config.toml
d_model = 128
n_kv_head = 2
d_mlp = 512
init = "normal"
init_std_qkv = 0.025
lr = 0.0074
lr_mult_o = 3.0
schedule = "wsd"
Each number is 200 + 30 x the weight over its row's rms, rounded and kept within 0 to 999. Layers, rows and columns count from 0. The size before them is the row's rms in percent of the matrix's.

# layer 5 MLP down (transposed), 512x128, rms 0.187, rows 263-268, columns 0-127
114,190,195,170,204,236,180,202,182,257,182,181,181,243,149,206,178,205,279,185,204,200,115,195,222,230,226,176,198,183,195,194,189,200,156,179,175,188,212,199,204,177,173,172,165,168,275,148,178,242,195,227,222,211,247,161,228,99,214,197,220,213,208,223,225,191,176,186,218,136,194,203,222,220,257,253,235,176,246,223,220,155,209,156,205,171,220,175,148,234,233,200,214,188,214,195,175,215,177,180,187,246,200,208,190,182,204,192,189,176,225,177,229,244,263,209,165,180,170,193,174,218,242,231,199,214,220,222,175
093,196,185,206,268,244,187,209,193,231,203,182,176,204,185,204,203,135,223,217,178,157,194,192,217,229,147,158,185,245,224,239,220,186,158,203,223,140,188,173,193,186,244,205,230,240,257,126,185,179,195,212,180,163,232,196,211,155,184,189,252,186,189,184,225,202,219,244,210,210,173,264,201,261,162,207,215,186,269,221,189,188,150,189,165,230,212,185,197,206,224,251,168,155,178,239,245,249,194,205,185,190,198,209,269,208,210,226,224,198,197,185,162,168,183,170,202,159,252,168,183,148,203,220,186,204,209,166,211
095,189,176,157,207,278,184,152,178,177,213,198,175,223,220,213,181,227,133,213,240,180,174,239,206,113,178,215,147,223,213,239,215,171,193,180,229,144,196,192,185,243,221,189,174,238,203,204,159,209,161,247,174,179,201,245,214,181,219,216,186,180,152,218,152,256,181,228,170,189,201,166,221,195,188,215,165,241,219,220,200,169,210,216,209,194,188,258,259,215,231,221,187,193,269,165,212,148,137,154,159,208,209,197,245,203,224,239,196,201,226,217,198,187,187,196,188,225,224,192,220,243,194,208,204,164,186,217,253
097,202,223,183,186,256,181,193,210,205,210,200,250,191,212,212,167,257,171,164,175,177,221,176,215,216,215,176,228,219,154,197,215,194,119,207,157,170,170,177,225,165,194,230,209,145,182,223,249,236,214,218,231,207,195,227,206,150,152,247,224,179,163,230,191,189,196,197,201,187,191,226,233,157,183,172,158,223,186,155,179,242,172,165,181,230,258,163,257,251,145,197,242,235,147,209,209,205,199,231,169,204,166,210,252,204,172,198,191,176,200,193,224,239,243,174,172,223,197,228,173,207,224,159,163,239,261,238,194
093,203,185,227,209,199,203,227,279,156,157,231,196,149,236,235,206,262,219,191,169,182,236,185,158,176,187,181,192,180,256,202,253,284,207,159,266,158,183,199,248,209,171,181,179,217,235,202,135,233,209,162,179,227,158,192,203,239,182,200,212,194,193,163,204,199,200,185,161,182,231,203,221,221,161,255,179,199,215,167,230,188,160,202,146,210,191,160,189,177,237,208,247,181,202,186,233,154,156,194,173,194,191,230,260,186,217,199,196,206,203,216,167,191,161,165,207,217,259,167,177,185,209,227,212,226,182,164,221
100,214,215,215,183,220,181,156,209,207,190,218,156,214,177,218,234,243,202,226,208,186,187,227,177,198,181,184,157,200,236,183,193,184,215,168,168,180,205,183,231,205,130,170,218,146,173,211,191,187,162,183,211,161,187,165,189,251,233,220,209,235,238,188,166,222,253,192,190,129,161,186,190,160,249,141,207,191,203,206,239,211,183,187,209,202,225,216,185,218,218,267,171,213,255,216,233,163,237,207,189,235,130,166,185,218,172,215,222,207,210,245,240,172,209,249,211,218,106,257,166,216,244,254,196,192,223,207,172
# layer 5 MLP up, 512x128, rms 0.132, rows 264-268, columns 0-127
098,185,208,221,175,234,208,170,167,257,207,172,201,235,196,188,155,203,176,180,219,157,155,228,193,186,194,211,230,218,179,226,177,215,185,236,188,204,230,234,141,220,184,204,181,196,173,217,238,255,209,215,211,205,234,213,230,198,213,253,184,209,185,173,260,132,186,164,214,218,201,212,201,143,212,213,170,164,261,218,216,209,193,214,215,234,155,182,248,188,247,203,199,176,201,222,229,215,137,127,169,175,206,174,189,142,151,234,162,260,193,174,185,180,185,230,181,225,236,219,155,163,188,195,194,235,234,282,212
102,194,208,166,172,214,151,188,251,245,172,195,219,247,238,201,223,201,203,179,194,216,194,202,227,160,238,177,198,210,234,198,222,211,201,215,154,202,218,211,141,146,152,176,174,201,198,202,184,146,193,223,226,245,179,172,223,214,141,187,224,213,250,152,221,160,164,188,220,168,165,230,186,220,231,180,298,148,239,205,218,144,181,208,251,210,208,186,210,173,228,188,242,175,188,173,230,203,209,192,256,157,177,217,179,152,164,233,170,226,192,208,212,199,261,164,203,213,192,220,242,200,188,152,209,196,162,187,254
092,219,216,182,226,176,198,176,179,219,184,254,242,198,166,230,175,165,198,194,191,201,192,210,204,153,245,206,200,198,190,195,148,258,276,183,201,231,186,218,211,181,204,204,162,252,187,147,179,230,241,197,172,202,224,158,186,195,180,176,163,168,220,227,214,238,200,230,230,174,169,158,223,183,218,219,196,142,220,165,208,179,221,176,217,225,132,211,163,145,233,172,202,172,205,184,178,220,244,280,198,219,204,179,238,203,199,260,200,223,192,226,218,177,194,228,243,171,235,135,251,204,168,173,141,232,200,208,143
095,172,193,224,169,254,168,198,157,194,219,217,162,185,214,169,200,140,195,212,258,248,222,242,195,216,221,150,201,188,214,216,199,212,193,243,210,237,216,134,200,239,259,240,188,172,178,236,245,211,232,145,205,180,173,189,188,208,209,190,204,193,241,174,231,164,172,205,200,228,169,146,167,180,172,157,209,132,159,250,232,203,164,175,188,258,200,268,212,193,154,241,189,192,202,217,234,224,242,206,156,171,212,199,196,212,200,228,230,172,230,224,185,163,198,193,189,156,142,190,191,185,240,229,202,221,211,194,148
096,209,185,239,195,196,233,203,211,185,162,156,221,231,224,175,175,183,202,241,246,172,251,176,205,160,235,212,238,196,176,194,202,266,123,217,194,211,207,249,190,168,201,205,231,166,247,184,215,200,231,219,214,188,238,200,247,213,159,219,188,177,132,187,190,214,239,200,173,211,210,192,180,209,169,197,208,212,191,134,180,168,187,233,144,163,204,225,216,160,188,116,222,236,210,193,212,224,165,181,203,104,220,261,202,148,252,181,195,200,172,171,194,207,242,185,237,226,223,193,190,207,187,212,191,261,195,213,211